Weights of a small GPT-style language model, trained from scratch on English Wikipedia.
Architecture: rotary positions, no biases in attention or MLP, untied embeddings, normalized queries and keys.
Training: a variant of Adam for these matrices, 304M tokens.
Each number is 128 + 24 x the weight over the matrix's rms, rounded and kept within 0 to 255. Layers, rows and columns count from 0. Numbers have three digits each.

# q: layer 5 attention query, 288x192, rms 0.0754, rows 190-223, columns 96-191
# k: layer 5 attention key, 288x192, rms 0.0738, rows 190-223, columns 96-191
# v: layer 5 attention value, 288x192, rms 0.0699, rows 160-194, columns 96-191
# o: layer 5 attention output (transposed), 288x192, rms 0.0721, rows 160-194, columns 96-191
q190:125163131135111125106139144147132136145139131135135126133119159113140155155154168124137152142155125154158130122154105146126099104104140125127105118122088100133157096145105187152117111139137093095151101151101109085109109142118141125087161109104147133122156098141162119145132109153129119141
k190:158110143090119118159157151151115146132123123134115150131153135109099115157090134118096126123089110109148132143150138155129114104130130115156137132148128136142096105148170127102126128161156101108147125145123113086127133179153106128115109166117165114136113126094139126121148115123172151123
q191:094098122159165114098197147138143131123104114141095147120176129107135143138106132101099164125127128112151150097177138119114123124130133121154141123170164116112092116123138126117134128098128137143109156096145064120117097156140137147107136163126132117145135122142111141098087139133126140100
k191:104124088154160140086112127091146147155153129133156140111119139136121175134112163124158119124112137141170142113086124109152127119107154136129106105111087102103134148128138118139159147147133173145135162144117123136106120112107133070102144120151093152141139111161146152121141121123114105162
v160:120120145047092143079114127136099184095139134125140123140121108149122086110139140140160130102141153118136136187110079118127130138151124125094124101112115107143135121166168165131122117125136085164168098116132173120116118135156081129113164133128141127150160133116144073107111096145140134128
o160:099107151101189138145108117080138156139151184143175144189134134162103151104130149125129095164124114131135164126144159123122157095160161135157098145152131072126085104090158103129167103154125099156122107113139148140096154124154091146154133104119129099152141093101102092166111083130120122155
v161:140150122128141153146129133130134140103123109084118108125133120126155116132143120129183112132100129121133129083139115062137137118116128132149166129144105134121092125118106138137121149124171129117126164124164125117102132132152156147130140144147107110124134141100068169126117145148143118143
o161:107124091123111100131163103166124172125149122135121139132173123112143107152119142119097074167149142165110167142117115131130141119057134132121113177100153125113108179124108118128173084141161137074129106136153140123136150100133135159130147107114128082144109081155113118155136099100103155154
v162:171096120130080124137137131150119096127131115088110123114139094091115137130096103162127130114110160100105186167128130083104119147157115146113157105119147114149131135159139121113135137122124104096108163138146100102172110140086118139165120110106182131110091136089116104144116138124156134105
o162:115117094124075168129102145146121127128117095117111148133105130114133123137146118109075111156102120112128136131125114125134103157174118111093129096120117097154144099095120163160126132110092145157098166121139156119092143106118084112101137152137124125132140152150094108153111121173139127155
v163:155161111112112112111168098099121140161129112129099133124139127060123121155119106136164137133110109132089142104121106070139088108150131100113104115113137131182141138174119123158140163114114122126122121164081123126187145133119141102136096117126121153110149152127135140114123088124167123153
o163:140148121141124122155157122145122154135171106146097147148093131093133142118101144139101148130108136131145128088112085162139129160105120119140101109131122080080114116153096084125138146123108112081105127169152152130103118166128126127111166093160126086141154112154110123155119112126122137115
v164:167114135080100114076142092157076102089117099104120120138146173137115127144104154112180108148137105144159137101141121130149136111122131109141142147150148127214103119161137119137127126128045170120085122101160124166134098114145112118178121144182152149111151127107148145120104182115145126130
o164:103136136135113155123167114129147143128121138123143090145136166116103130135137131101146107176130131072153130142132114148153098120136152147094098137102156148128076135091165132099103174123125133173118148128120144123100115150115093099132139117103141056173138064135106077114085116129107098137
v165:143158172076124157124158129122123134118132104118127129127136115126114121129127136123143116167142109114142102094099128085137122116140139143145121125125120125121093110127127143130141139133110101108144144118115139168108139115150123095090117154152121116121151128119134074109118123163103113175
o165:118119107145137107167139113149122134160139153129117130161135107122093107136138142143137119150156147145101165127151137127108151076110135141147115124117152091125092137122127127121144119162126103138114060104124126158141132104132130150120133108127150104126112106086156110148134117112121078148
v166:148167120168180112166144099124114084172128120160104104130095126139120123112139111136113119113131135118127128135119079154137092116095123114137132126128104141087174117136161122115120143140071136110106122147124115098172131106126147129138105147122107134129095131112145123089114141083118135127
o166:147131124162129142125113161108099128133132110125110123121110153135145104130119091081149156113125119061109114099104127144129085145148117114106140124121098140148100125135131145160123154120131112134147136124125145119155113149102127111148100125114150126127167175127122132084134168116125164135
v167:158157147103122126126136159114122131149127145087142147102151134156166141151115137139114163160148150114110124122145142104097135128147123160112149131104132130132113130156153122133151125126107127166095170115128129158119119121139133096143124124190089171130076110117126140124129088181124132111
o167:141146133119131096126142109122137160127148109161156137136113129131163118126114133108120140144158144109174121112120105091118128152114143125109114110113139075142160137131153123124107103141110117154121128129105115136130126123127125092098153134119162119120122126096130102154118163131157152156
v168:137148140147147140159143135116120118149124103098090139111161133104134114119125130160136127101097132164114134109137149091097102112142130158171106118112148123157085138165138131104145127106168120094159151170135112124111173118141146093127121134137131114141162124110106073110126115134145125156
o168:125112092094131078177147111139094150142115128132101119142134100116126134141114176140101118133166122148141171129132097120143122149128095127142139099117164085132159143140135069112155124160095122095094097169147126147118158065133133136119119118139126108123103079106104121169116120112137184156
v169:121158151116100136096112129116103142120107143151131152140084135149156114158104113128124127146143125110118113114148105116120109123116132093109147140152139136114134120143126147102127139118136117157077119157123132103147128141146104137114136123124121110145089108096163134165129128133137136121
o169:165130164142148140138146124113143138127160148167112161154087129121135126053120139124136147171167164141134126080123131167118126146120157125140111122189132163108111127097128090158135115166168108134153145124091100068154074158129151144110151148119159112171089133141139125143109110096132155116
v170:145124142133172097106103150126142164129112102104153155126127144162121099127093124118162133136135117141147123120112172126139154130140138108127144144148123141146109122113149130104114125145143156109099152109139114141143095103154154102131133156119129148140133109099120101135138178112080122125
o170:127139125118127088171101110122098123121077121134099131158167125138101124117122135129141148114135154110155114145133114106164109114100163117111136128147185165135090140120151114109163119100144119153102140115108064113155100138173156119121130120121126100099110102075160099141167140115162194123
v171:083113109124161102132123094093158121154129181153133111135127109107162105152149118132150167132151153103102152133090127162113097156142124156099141118121124146122191129139156159164140134119090137128125119101121152181169146167095121084124115111138122102121133126125099172103121141112126137134
o171:109130118112155099095129152098169121152150103141131107101118154120149121161144101120121181143128149062116110154102180116136132135136131131127155130133111118103155110149103147136118165112122141142116143113106127155137116157077148092131117113158124150122119172168115151107168125147124165048
v172:135166076111116132139101116127134116090119126113102133124115137135069115151081129100123126167143155101152161134126140140128179122155140100181156156114115141106113114171108109177119085142140168104099171176115120115097069125139051131113096146177095111157125140132141158103130130136126123165
o172:168135123145093178105157103182101141109175112108127096115153116096102140120160163111128111119150151071115145151114098138120165175173148174146157176086123129169115116119168129126119092151136125149126148130138069092150080074105143117095144135145108121120088116085141106083112147131104121176
v173:082115153118148131125182106142134120075117131137125140110128103124068130134108177167110129175154139101151123127102109113138152147134121122150148147119119148136141135110118147156168126130104097099120137126119159082118115090114137107135114112155151114087160147106141139152134151115088140135
o173:124089107151133146119106123165124142160121146083133141111109110119153126151157122153109186137114147063063108132071147152111102101122140153151113144138164135121135102133127199135114138130132125165135124083113143166188124132124133113100152107116141164136131152096154106135146160156153112076
v174:138108104152101141138136147150160145121126167103083139121142085107118154112109088105179147115099110146111117102178168108131145129134126116130120097131134110147110129109076107095106194121173107095120148152135111069102144141141139135115153147095163123153173148179172153154132117135150133140
o174:133142122109114116165109117124117101114079150131103138159154107094118152122136145144135079108113126193137147127147094152174172165071131118154112119108144120127131154133113081088170082144113152100132130140139121144126172087153147183110164118107103134143123070155116139148088102121102140162
v175:075136128118117117100107137102098119092126168110127111115143099155100086125095149109105163168142135099134102136141157159118116120143124158119137135120150117110118134153134130160125147123185124125116123092124152148121162144122119095144079122161138099105108121097133122153129146134106136131
o175:125145100107120117141149104115167133134137119142154111099143121139154149167184144126119152195157159122110145147129090087120146090162120137133116103100130099114139141169096120141109106155121122141122112120111156159164132108125135109131102135127126138141112144154107158141140160141158099042
v176:111150114132091133115151136143107089104141115096140113115154131157128124111148152131113168108093106139126061071099121103120085120106133121172109114127100126136098145131129155126111144134140130128119122117123130131093159120157117108116084125137103101122160132143126103117147119110127130078
o176:143152128103149081174138144122105155132126147128120115128121083121127120174136162111168118144147095170103161102129073124140181121122099106157078118095127086103152133128156091111138121120140098126084085129150129144125103143154139149124107122119137112153131090083130120170123134101151133154
v177:154180140144123144156113115117103123167127165129083130139119100139129134126130103106206119155119141120118115097093089069128138111109110110160106124145126118125104117108129120100135144160140147118081135156162109119121186123163125101127143147145116122137164131166116110089125127148108132122
o177:110108103140125114161141139092120126168132132145111107142165111125142135138160115112133098120152186115095155107120123094128125131099152123142118135126154139120128165117132101122152116170127114106108080148095120148135160127149172171110138115093143107146106108117118143140129117101117159145
v178:116099114142126121136084111121126103124125125122087131130129113173096151119074116075146138089114103121105120141116105095142114115122140121202131139129111117050133129179106106127122102113178147108154114141103103089086172135145107146092136132084121119155140105094139135120143137088088139138
o178:139112112128163149158161144133116157141131126118097145108117082094094141131143180076111129130117134088095137155132140160170119173135125121167158123129112116100110127106120132098129091176133123132089150159166110096111131107150143159129104138140084133134093111121117173116153169136138135174
v179:091175127113136128164138140109104098133112131123107120129140107166149114103132119106170139109124124151117142104139070147132135093121108114103143091123119124137143131104161126092135148136119122088088161118115129103122134122174120134099130109144117131148084129112123109121136146149178129121
o179:164130107114141108149170114157111159128142117109129110129096139145174166121166117141119086164150117212144129124118119098169157157101140156126118099082115148121173142107142121141139164166114142115162093134126108124120135143132152158121120082079149072111148115142109141148136127092125114139
v180:182086128145131109132106128122186130161136128134131126142119131102114122129124116132138110097119150105094157153106144148127114121114121099139139122138107133095165122107126152126120116133101154138130118138153097138159125125101155142149151134138127137121078131127115159074124169105141138108
o180:131119105125130147110119163147136116134143077118118132115128149133118116134138116084141110110088139082129099134124176135127089154124143105092131128142110132139106113125141142156104135108128148126115153128131150113120145176087117112135117141134128127114133158132127131085144120123129181119
v181:127140132109166136124111120118101138112155162113192137130133141151120096115176132139149115163150131134142105139117150110139078110141146130200127131152118114145132123161125136157134107081095173164175127107110163166128131143117110126120118129170139132114132119128098096074127162134112137131
o181:091137107110092134118138158169146125144144124121120101114142112126092124094105155119094175105121161136144153159175204122075093113118123166143129120160115099150086101064136120167116200105089118151090114147164091145117103085147119127180126106150133114158130173077108123124169124142122115094
v182:140151137086125144113130165142114081114129143131158146120135133087101092134151128166152130109128145124111112172141136160139117116157124133107137132129150129170136110106139153180119120132138124135130125127139147070141073153112109112153082128143163100169116150111157074140116156113115105113
o182:115122119111132142092098100109161172132129174101154165144115096128106158119140145138147125135202140164147142125139098142098169111152106123144126100110121126137151132122166098161135115098117122070181096147109141140129079138114108089100112124142145136095122106105134140139112104149129138092
v183:122160065113135154139098141145152127102131117141127094112129151154107135132166143138095114119119112133163132087119140128147129160128132115128123160133160142183110121097088125165112133155162096169128144136170131143121092125130096152057112132101156102165129155123152100131142071150171127132
o183:139106154104123156113134079153103141075136161142146108117143126128110112072116128154131078104128105195136148133148084155148164149157080130165125186136115102146138116110171143127140102107167132106145118125095095117133098078113122174125119120132140105150118096095119103130099109125099152172
v184:140132136124168115117074076146115105139134148134124125167153139096059139115081108142131159115132118138124107168140104156107140143144105093138123140142144139149159128080126185068111066111103161083120153148202122118143122135132145141155163132137133136130129114145125128132115112094148130121
o184:116103143136114133124129145107097113128057107114119104120115131117111124119162081140145087131117132121149126126101129113140129158144125110107106122147148138183123115097196111136118152127126154116113171136143140147076161139127171145113154122093101137125118094122074113091106116155123155188
v185:114136136171151135139081133142099092142133147116118128115120113122140144113123096205114102126127115157151111121144147138131129119088122108144139142153165140106093162155107095108141087144125164119091161186115175063133153120130133131115134134128125099146115134155153145175138106140102129116
o185:123159147174139113115188126143100127113108128137097116113126081154164150074120110114120141099087142133077153094080112104126091201116083091138143105120203139171132136136147201141144117146118082106129145159167136100197125087167159096140136132080166145175154137123157115140112188121149177122
v186:099097161102131092148131118124132124126133165126118141147111123128081112128103124154121143144138132136121124194130102129113141105159140163135163125111190143115135114128142124098140120102138129087137156106126131131117169143114154128121135129124134152125125115111133143184113131137123142195
o186:112111113136136118141123134116160137137115105135088150104142132111102107153146072137089144178150133084136127156144170105115118143105132144128132091138133127098152135146114125130119145161089126087140146120153142154133122101133139135121186113143127154129082099145114161110171148163114142077
v187:149150148126156129121162091131132123135123082138135126133174153099132160131146137132115111131093113158179128106170174105130149121157122139112108143126154127164109145116092127090114162117093145093145101118150129159137134099122112121149134118159136137090172129160103077131123094141171118128
o187:129132124149094108140164114119111121130100128108132129148117160123116127137102134159119108134121124187140126107113102135132141105117109114118109120115149155129122143144130083101164148106123127132138136124116140144115164139147148128131128109122109106117129073118114098130079112116125058144
v188:127186082131123112131126151112129169141115104123125146141119128082160111131121121161152111140106087131100116127143090082167098106097120106097097112131068127114144113136142102128109099165119141103103113119145129147082083134160142133142114128148157117078089117143108139110126169141139118119
o188:153107145131126102103141158167123146113147130132119144109112129137124114129155121120142109128107149123147124106127127122090131100047121139089134153093111164104105113118090088144140117149174135143157113137157138152125115163085110151133090104125148097138141116146161109130158105113122117146
v189:096127144130080146170107137126162140102127158126140134127099130151138109118114140168088128119128091122111115151057095099131127142120125126163129120130157129174094118130134150148133094126179127133191119120128111164072087170115154152063112107122143121157098153082106153171133109135151135122
o189:117102157132151085118148120163122130123120120074099124095154117079086123138102144174095091141132108179104151172171152106124111160124100135143133147115104124079137125087121133141114104114162105059122097125159115128139106123121104161107125120129149128150090131136161133141177096146130147112
v190:122180113151075123130141117133103131135115141147116111131110101112141088112134137148137089130111132126172121153107120136130163132120120109146087124137094130139137128127143151105120154095142106107124107139129102127090152135143119129112127142091103089139148145142095084128140133104115128098
o190:140110177092101093164109147143087116151102138103093102135121092134120123122153149155160117146130169145086154128125111124100129094134114155133138162131134138122107099115142114123152124121160082120164104111133102105148132120167150194150108155124144120162101148126118119118121064101133164145
v191:106128123138144126084148115141139121122129127151117118130116147082122150141137129161091107109130135139147134157128151114133146121112132149049109133114169142134144138157124167115148137092075129118187137114106113140146126115079145128161125070097129201134126143132112183122126149115144117152
o191:131137166121116112089139108135152126128102088111105138102133167123154155135077118145118145168108089133130088123106153143120088103107128138114152150123100125103162152159085162084082154101090158150153160135159166118123149125100085103147180131159110155110136145167135145084105138114128062092
q192:115170124167122124100131102161098122088147107165141150130156134128128088117167128146144132154119125140112128132145124121129122086103132121115134129139131157128147141109108129119148136114151114137117116149134125131156139131122131122159099147103105125136135093141140122146114126109129149142
k192:135095137087144104109076154123134106134110135103115116147127124170159156140159115138133129117120140141127165078082130133156114129165126147163141108122106110114097143136118101134086109148114151123129147079084147122112078133122120143128185111130128127157151158116106135125133088125135114115
q193:131137121169106135143145159105118140121162140178145133189121110162211086133123141127120171097127119148158111119095122118122128110127123148123134121151191127161156085099137111100133170123155133096116127136119125128133146115148116116165151169117124101174151141146129122141140127126136138145
k193:152115167134140152110112134114103151126141141103123159143105132152133112116138098164131090124123106128142139143137135133119113077093150134119108154126136161142155114103102091114131180125138119142142156149144107157143139061143107170093123144085118134119122142119132122145155121128117091121
q194:113116121133168093115122083127147101104087111139119107074139123132077130136132106117131118169107115091119132116153117143089162153113116092109139092091066113080136153112147138138127089092078127163127141137088132116157077145083149098105095087142122141131097087082155137103095116086109137111
k194:140139107082150079168126143141156140142052116122143139114156124113091144135136144133135145091142100074102104109145139135094126161128083136125122077118126105146084133151143139113122107120120127149131123123119091121097150172157114102137106125183130100149148072125101133102109144153156188116
q195:113175120142172153078116123119112117137168144131135135144074155090157160082098127160196110130155158141154127178132144156176112115136157151126129138161101136115183139127137137090067116129165144140136096102136165091143108114097124121121092098194148142111070151158172116161162110128143109182
k195:140125147172142162105119124122108125121164136084122148148097140109119124107127124121130102114136139143124126149135155147139106119137149106139119138151137170158134126119117132102123149164138132158133129112111126138129144119127133157101138122106096130114139120120115141151150140149109086174
q196:148164135156117167100104198110106148153185121061137122133137119134142162101144153143118144135173137193153086172137150084140124089122218151150109152140101157151148158158121108122093179139150156044117117079151147087071137074132170170073161145086157173108134184145132111161193117149138050157
k196:142181138178156138099096147122112108141226113096091144168103131100126152102171104085150125130186143167168143165126149137155132108163191170152131168179104159153172127120078128161105180129134136134138117079107138146137182081093105154119138111159127154107128187113135134199193121180128040155
q197:116141158122116126132144130082138145171130129155160112140139131110136115141137165126102109152119086148143151155103103119132143120181114113099091130121159126081131129148128123129159141124127128110122094146137136136107135095140067138106145153112118140136131130161117165151142111085144109143
k197:143173107123129120107122146073119122169146134141153119145088118130134130120143141121160135102144126126198130100113132093153170111141139144120146119115158113110136149115110125157099154128136139132131109113120086149159161119117164141123137123143121164134116157153121132153162145169123123131
q198:166147136147116112151122104110152144112110175157169113106114145114147136134110158145112156152130136147108083153125159157116118149112142164124124140115100068121146109102153124139159095096117137160119094127070140119086160148100177115133145085135108118169101136137160134078143121173102137119
k198:155171142155106111108156136123117125129122109211186128093108123129142140140117095161159123160121160159145086133145153122100122145095135136111128147108090105093171105130133143130160098141137157125107126144136172094137146124134150126095108111115157133128092146121169114082141103091124109131
q199:119132084143130133117145154140110144098162146108109138123159155147107130136147154129125142113162138118138131156147117163170122121146141119141111130119146141117128129134176107129120116101150110148111131137116083126125121137119135137158088108155117110148158135119118106118137135140141125113
k199:103118096120124114169134123111114121140143165153120126146131093146093103127161120081078121103101144164094120131174128133118130118155137144130127106098170123155117116116125146155144118131119116125132136130106112132144117125123119109121097120104144108125177106103149121115089128135124125137
q200:108152108136116109123151082141126106115098104137135109093107138123107154148092110093141120147131123100130155140182159144147153152110124150110110107112099113124132135137124148143127113143112100126124098158100129114124099142127152123121113119146142148118128130104151113146125123114131150108
k200:136101126108116167112152139136116158106131121119117153142105096137131089122141078170133089095154105154117102123178112134116154132135114116137114137119110157151115124096129093125128117110139152115132122112130101129116152120111111109161135142118124114096127101122151137115101131119118135166
q201:109134089154203082112169097128135089096092162150119077115151127149125118113147096099121156121111086093099105115156096140088159143107081136111141074123089136146152111142169188106125111141088106116132111125081130103138085125112185098128144115125144137160110101088141131070108109090087164106
k201:113118131103134107143119111148140151114120149115125164163138096121100136103150154122128117121134114104133122108167103133084145147097102110112122115110135137147130153133142121151146109096114128103166117130137117108139087149141123108148142103121109102135121123092154090097083120111130147125
q202:154187123139119181099087155157105146156180119098154141127091131092138190106129155156116099125169167167125129185120173137172094096128182108142087177107154123103130156121097110176122127122135151129123097103141177116110154121135110141098117123149106164090102170161142164162147148177158106155
k202:110127135159139108108124156118120136123164138103125134129099151125157153133128133140113133127137146105148141143091136095154108107128177154121114125127115122137133122116103128122138148154163096126113137125159137138134140115153136151076143131116119144155118147135129139172184123139142106133
q203:127155113107110153143081159123104156152176087103121119122106091122156148108133159149117132119146132171132104161106152143160123110166186130111117173167142134151133129176118123156143139118160149109118123109153163109132161106153108137127141166129111159122158153177160098172171147173154110149
k203:129114135155137161133127125112094119131187118080112123117130154131183093129137144128118114140152160179134120130110146121165111092112203126138114128145132140151154128104109102150135182122131140108117135110135152154154135095105155161093117125085120131108106149148114115145163122117142081121
q204:131132133141089176138118151128096178146129126087147128119082103123137140099140128154117137102161153166119102105107133140134125101109139095138134133139162093156096126118118142153174152125150110072148126117164132149132156107141154137128163134097158156118160158115130133152146150145114120147
k204:136132134140145153115128147110108133120185111119099145127122128124167112120135110133117149140113159138135124130118145147152099105110159133153124144157107154130128102127122102149112148127113135121109118109121162153146138108122127141127123108113122152117121173130138138151168148129114098148
q205:121126115130087150151166164133157065158173151127157155143104135119110120127171144091117105161114152121139168100118125148133135147130106169130131128116113129120177112128117102180139119140113154161153146133097120108087112115170078193122134105089094088152143116130149154141113120149114130118
k205:109100116101140121155151147131143138155163124128131124131146148115120135121155133133140123135127159123108189103143120205102105132153079123144133109101139155113110100118115131193121073162095101145113120132100166097149076137115104185142116120123092095135115099110130136106100116116110122101
q206:099160088136100137097150102135158110169113136151119112090125150141129117136146137158152109148126129157144129149144119113129127139182110153142136134123101172103153127122148113119155106092145171126112097102117132120178151109131116132140049135159071134089101099121106155138129118162141126114
k206:127086072138134101134140140120121142124164096131102113112129155158105147149140124116152089160098102123125141149171144127146137127133127099110126121123153103089105150108139076146128128094138122130117088145098125135162152132161129132145085147170164127119144104125101136129156116062130115089
q207:110164114133166102155148138157112080125142103093096152142130165149095158119144153150165116137091125162129178095129160152152149119173123098148198102087117080116137131157101116134165106078143106120179145123119096109140145120120121149129087092160143074167096166104117152174104063101126128121
k207:118126096137150120109111103118131109131140154167143108116094103181128094145103144104102141132086128137104115111137120110132159092141128116170159129122115080145124094162126109126170138145134160121132110168122130137129133152115111108124086113114113144097156124154128170147120172152115148150
q208:078110130122125110092142128179112139142116133105133146124145131121119126133125147138098126137119108137140194149134175109116142100139133139114146104091167112101089121138141096169165120103146131140120140138147101135133127134156118143173133141111114086155156111115114130159132157135194119117
k208:118117114128093145123084129139165119134135119122133131079112146162172164096138095157140122152137107135092171141114152120097125110102155130125102146128135116137119104107101109153172120123118118093163143119116166180135148102097104137101141134140136137173157134121121159130146134149115144115
q209:111131101112133115108126135154198109126119135147098101132110167146139166124130139101136105137126166140161120094152113148134137133116114109136150125102126134113153125127143118143156135101120119176137095134139095122134123108120114132118173115123125111126147090109130131141124105147136122126
k209:100103137149090110096129122131164109125140138156143106091098174123153149096128140133094093122121197145133148099095139153135100120116123126154149123125099129116128060080128099153125117082139063130118142157152134131114133115114174118109115117096100100106106117147147154093125111094084128131
q210:090134144135146128121147127089102113119154138083115178165112111115120066094177076153102150125130145094117158100088091117136122088126160092122135142133139165103115151098109119176100112126116182156113157125095120180111115133167121150117127111146114126148084164121126119128168130151128115136
k210:145095108125122147158150094089121131145126118144097162091163090154141068137136076139134137105116134139121160100125148141114105121150141117171089135112122138122105148090124128121095114116153115129129118092124168131154114150139118106132158109078155130125128141130156097118108144140156136132
q211:134157152129104115101147122120114139109141137132181133140121139142134116115120103128163120131127155113146100111118123159154095105099127124130124111152137157125159144130135162115110149143137162133126104149123120145128123123139143159149149158147151128076113141124136112118133102127087128130
k211:141102123131132127108088117101117112124136134123116125165142161073102158098122114102137113108099146128156100088136130197144136151145112120143161104171150126127156099140156134114136127158117124163132121106127153107087129139130134138209133114143160128131140133094154167160103123134111127156
q212:123125130114144101105116198144107143112125115107102122171119109182107101126111113149169168123121134134124078090096134107121137111137132107158164110116149121142154140111168106149126126105191064093171119095126114101102163134178132144099168126121148145128111096073148112074136114093142122189
k212:167099145134172169108141144164133125095148125125074113122117114109111096093123156105111131113103134125137125140117141125149080149140147118175149125127146093124154122134142166113112135122166063153127107129118125142143154167110175155089203141106147094145150128103113123087127150128106127132
q213:086134110133140108153137120145094139106128128091091163098153129140128140115149152150103121146110145124109144153125139108078132122139143099121129123077129097126126124137099131140167138102114132129127154149143127122097151143137168144149135103132139119177112148140078127154145115138154119129
k213:139111103121090124100125106130148123144127106163115135083079152154144106137113090165113103107089087134137170112117146126129134164091117129132117127087108116137132128130097101166149106119087143135117170142109193116162153132114120135122124125126123131117112139140131173142116131109125147168
q214:143105147112103131126094126175114137127128116070141104103116101124131127166126130117146145072128197131156151086080123138107090134150123125152160160122121094142128154118166142119168107134161118110171146122116130149142135133140117137143138108130104128125132142133154098133127160127106152130
k214:138117110103084175148060132119101149124113138152133126105117144121107150074103116091127139114129138126103115122106105148154148146097120136097111110108117128160114131119121121108151149165145110124131133145138163122092174127119099111167118130144146139122148138105132116109138152133130136106
q215:122109126146135122150110139123135156121119141114138092127150110111120129154137152127080124126104117137120123134149149101120126106140135141120135112115115136137141128111124151108128125138111132100111150110155143122103128141125137138103129114120136116146136132137095127122131131133138118126
k215:127126148124097106154135150144159102144159111076145151086096165102136203137142155149102156130138133097137174132116185116169047148095143183115097113101073104079142121123085127131087130104103115113124153106119153143089112115144133127121121096145118160148124169144103118123140114132144135136
q216:143065103132129087124147133168143105155112134100130145172117111116129093133118137101132162154114099145158136186116127098118158154123133121104165113105192134125107096091088113144094134106138098129101118075120141166108159120147121174140155138093144159122166151145147113128140137126161129160
k216:135135106115146127137097123160138129169127086131131048144132105128151068121129102127101147148115102122141091113126135115142128133132125112143147166145152144144121147145138141082114130107155130142135109075093117145117158103115150114116151142133163138099147156122095154136166127182136112104
q217:135124155134106130079184130097160134144103110186165130102119150133089119165115139140125121112164143153149099122116178142150140154131089146179116143098122132098099118168138133078151154069105129139136137176129098131074098111134109111139114117116110112149151131098169114153141084146124134087
k217:136139136122097149140124151141155140108104105114190140174122135151159190125157161143175107109140139120167098148114149130120133108126136150150140148113104103160122151155157115103136163141126123154129151151133148112126100143154122102111133092163140132137129146117116159150133100149123137095
q218:118095152096099149145139172135149110199113141141185140151144123115115118120137129118169147182116125136160085139087136088149119124170129146137153122132129149146129157154143118088118149082163136109146142140109088073075131112161134169156155157101157121147162157076127120147139143122153104100
k218:137081174099124110108101169140136107143119104122166146141136142126111140135118156137147128082124111097124144142114164147157094146104129115116117154155109110141139137129118129129119171141128138161129134090082118126154139145102125173141124119165156133137107133105167155145154128144132132132
q219:172156105119152103156102148138128119150121180109158128136099121126164170151154142146121108092102111138089119130134123092094136096110130150090160108127111107155149141143099141144159158173117133095117148109152145147111113112130129109105166108136128100126130146120123162134130100154135121100
k219:131149100136099102099142093119136106133112181151151122141100119113136139159126155116114120143118113107125158158127146133146113153089113143061157139108127092115157128125126119204160152157103147102117114146131124160148102111149096114135118123097143126141148124124132101145113151152109140165
q220:093105128128104127124105170119136156141132095108110154139105130143126077138154135132119118123145165123133149122104117094104116122147129143107153089116118143128134138138112129150133157134099098115118111091157136143124097103136097130095126118164108169099161146167093157158146108119157131102
k220:110146095163119144152184093105135138166124125157122128134133143102123106158106122103070121104166098149133141163133143081103128104133115131133140132118134141143105124095141161132120153149134137180078126139127106162137169116126124142097099127135137127147121092120083146117115138146133116133
q221:126098157126137143137105159132120117135135136092134147164143110119102123106136141110108134103125156104136134128140142113139096137104135146139144122149118138145119133110118134106137146140121120094136146115126124121102145116130115179110135161123148107110134143113117136132119115132144122131
k221:133143132138083154113121108115136130106120098130117104122125100169150104155109081157119154127130142120099099136105129145124146104179140146171146136147132127150108138110143157118123105149116093160141149151135130148132144106120114121173137145112116157116117117151130121156138104145134116149
q222:146137103124118150168125087112116151131137109133147133090160165101138151119085141085102125130098153108125121148165163124135123102111153100137085135174100107129112105144148107133138181135144166145111146117128118113155113134104133107141103144087114105133080109142139145110118099130161134182
k222:131128132129100124169104159144174146119166164098111120143116175144162113108156119167120111123106150120101091171102111114100170103127136140118124138161095131131107107190110106159157092113095120153177144142109110131127129127130134117137135139154089118149088137108113113070109161100141123123
q223:119144144104155136119185145118133107136103137135177139122128120084156110113114167145096154150135109118119124145120118123126112134099144146144101110122172103127097122144158111162099142106146139104124121164133102139099127129106132121089155109100171093168127127090125071134155153133138121127
k223:155114171078171155112135142121108118073103124132094118177138153126151115141150128141155089152142119108098137134139109126119149143104138112120079168145153107140135126121113175125121122119167150143144122101089090131152133082068140141095166099138159124119108143104157131152176080132118140134
v192:112131165131123124117163143080142124104142178126103116105148125119147109141157140151151128065158093130117151148120108108120161123091107151154142123168165137141134112133116133161116127140162083154152130152114101128103136114129111122159152131118122108163163129149122121155119146152143133166
o192:135133129125122142147125141102077092140126128138135119117106081128095130117143132108165136157108140178128107142172158163209146097151138121135137119122135088134089132125098143115151139072160108138123130138099113127121141097116133150153134117110135101114119105133138128122089114109103135140
v193:100141147151108152120123081095119125100135125144147118101125130129127131114121115149122158119128100150091098122133116132120126106109130106121123117125134145123125113133150151150155132128122100114147175153116133138096138127127180134128103150136108138143134129120108156152125171136082123137
o193:125169154117128131143135083097142109118133103142168123105105079136159119136136113173105124147138117109141106119114129112111150113087131130131155130104117127144104122118079150110102147111113124146138109143099121139129133092145145119137157097131116103112118126140148109124120101109075155133
v194:137145180140114156130150150115144094153121153129127170108102103170132107096133107131157140195121133116120131131128136134148178146073127124117070124147123108131140139148116083142137144157127116133193102098098123137074092147145120135121148146095133141125121146130118153139124145118086126090
o194:125122137086138117166126143116127140139117128121096147117141099126162125101115167139133131097078142127125158102126116119111133139160097125152189121128141111129104111158147139118095115123103114139128124141113136095109148126149091127134136107137122123108118123097113116149084103097168132141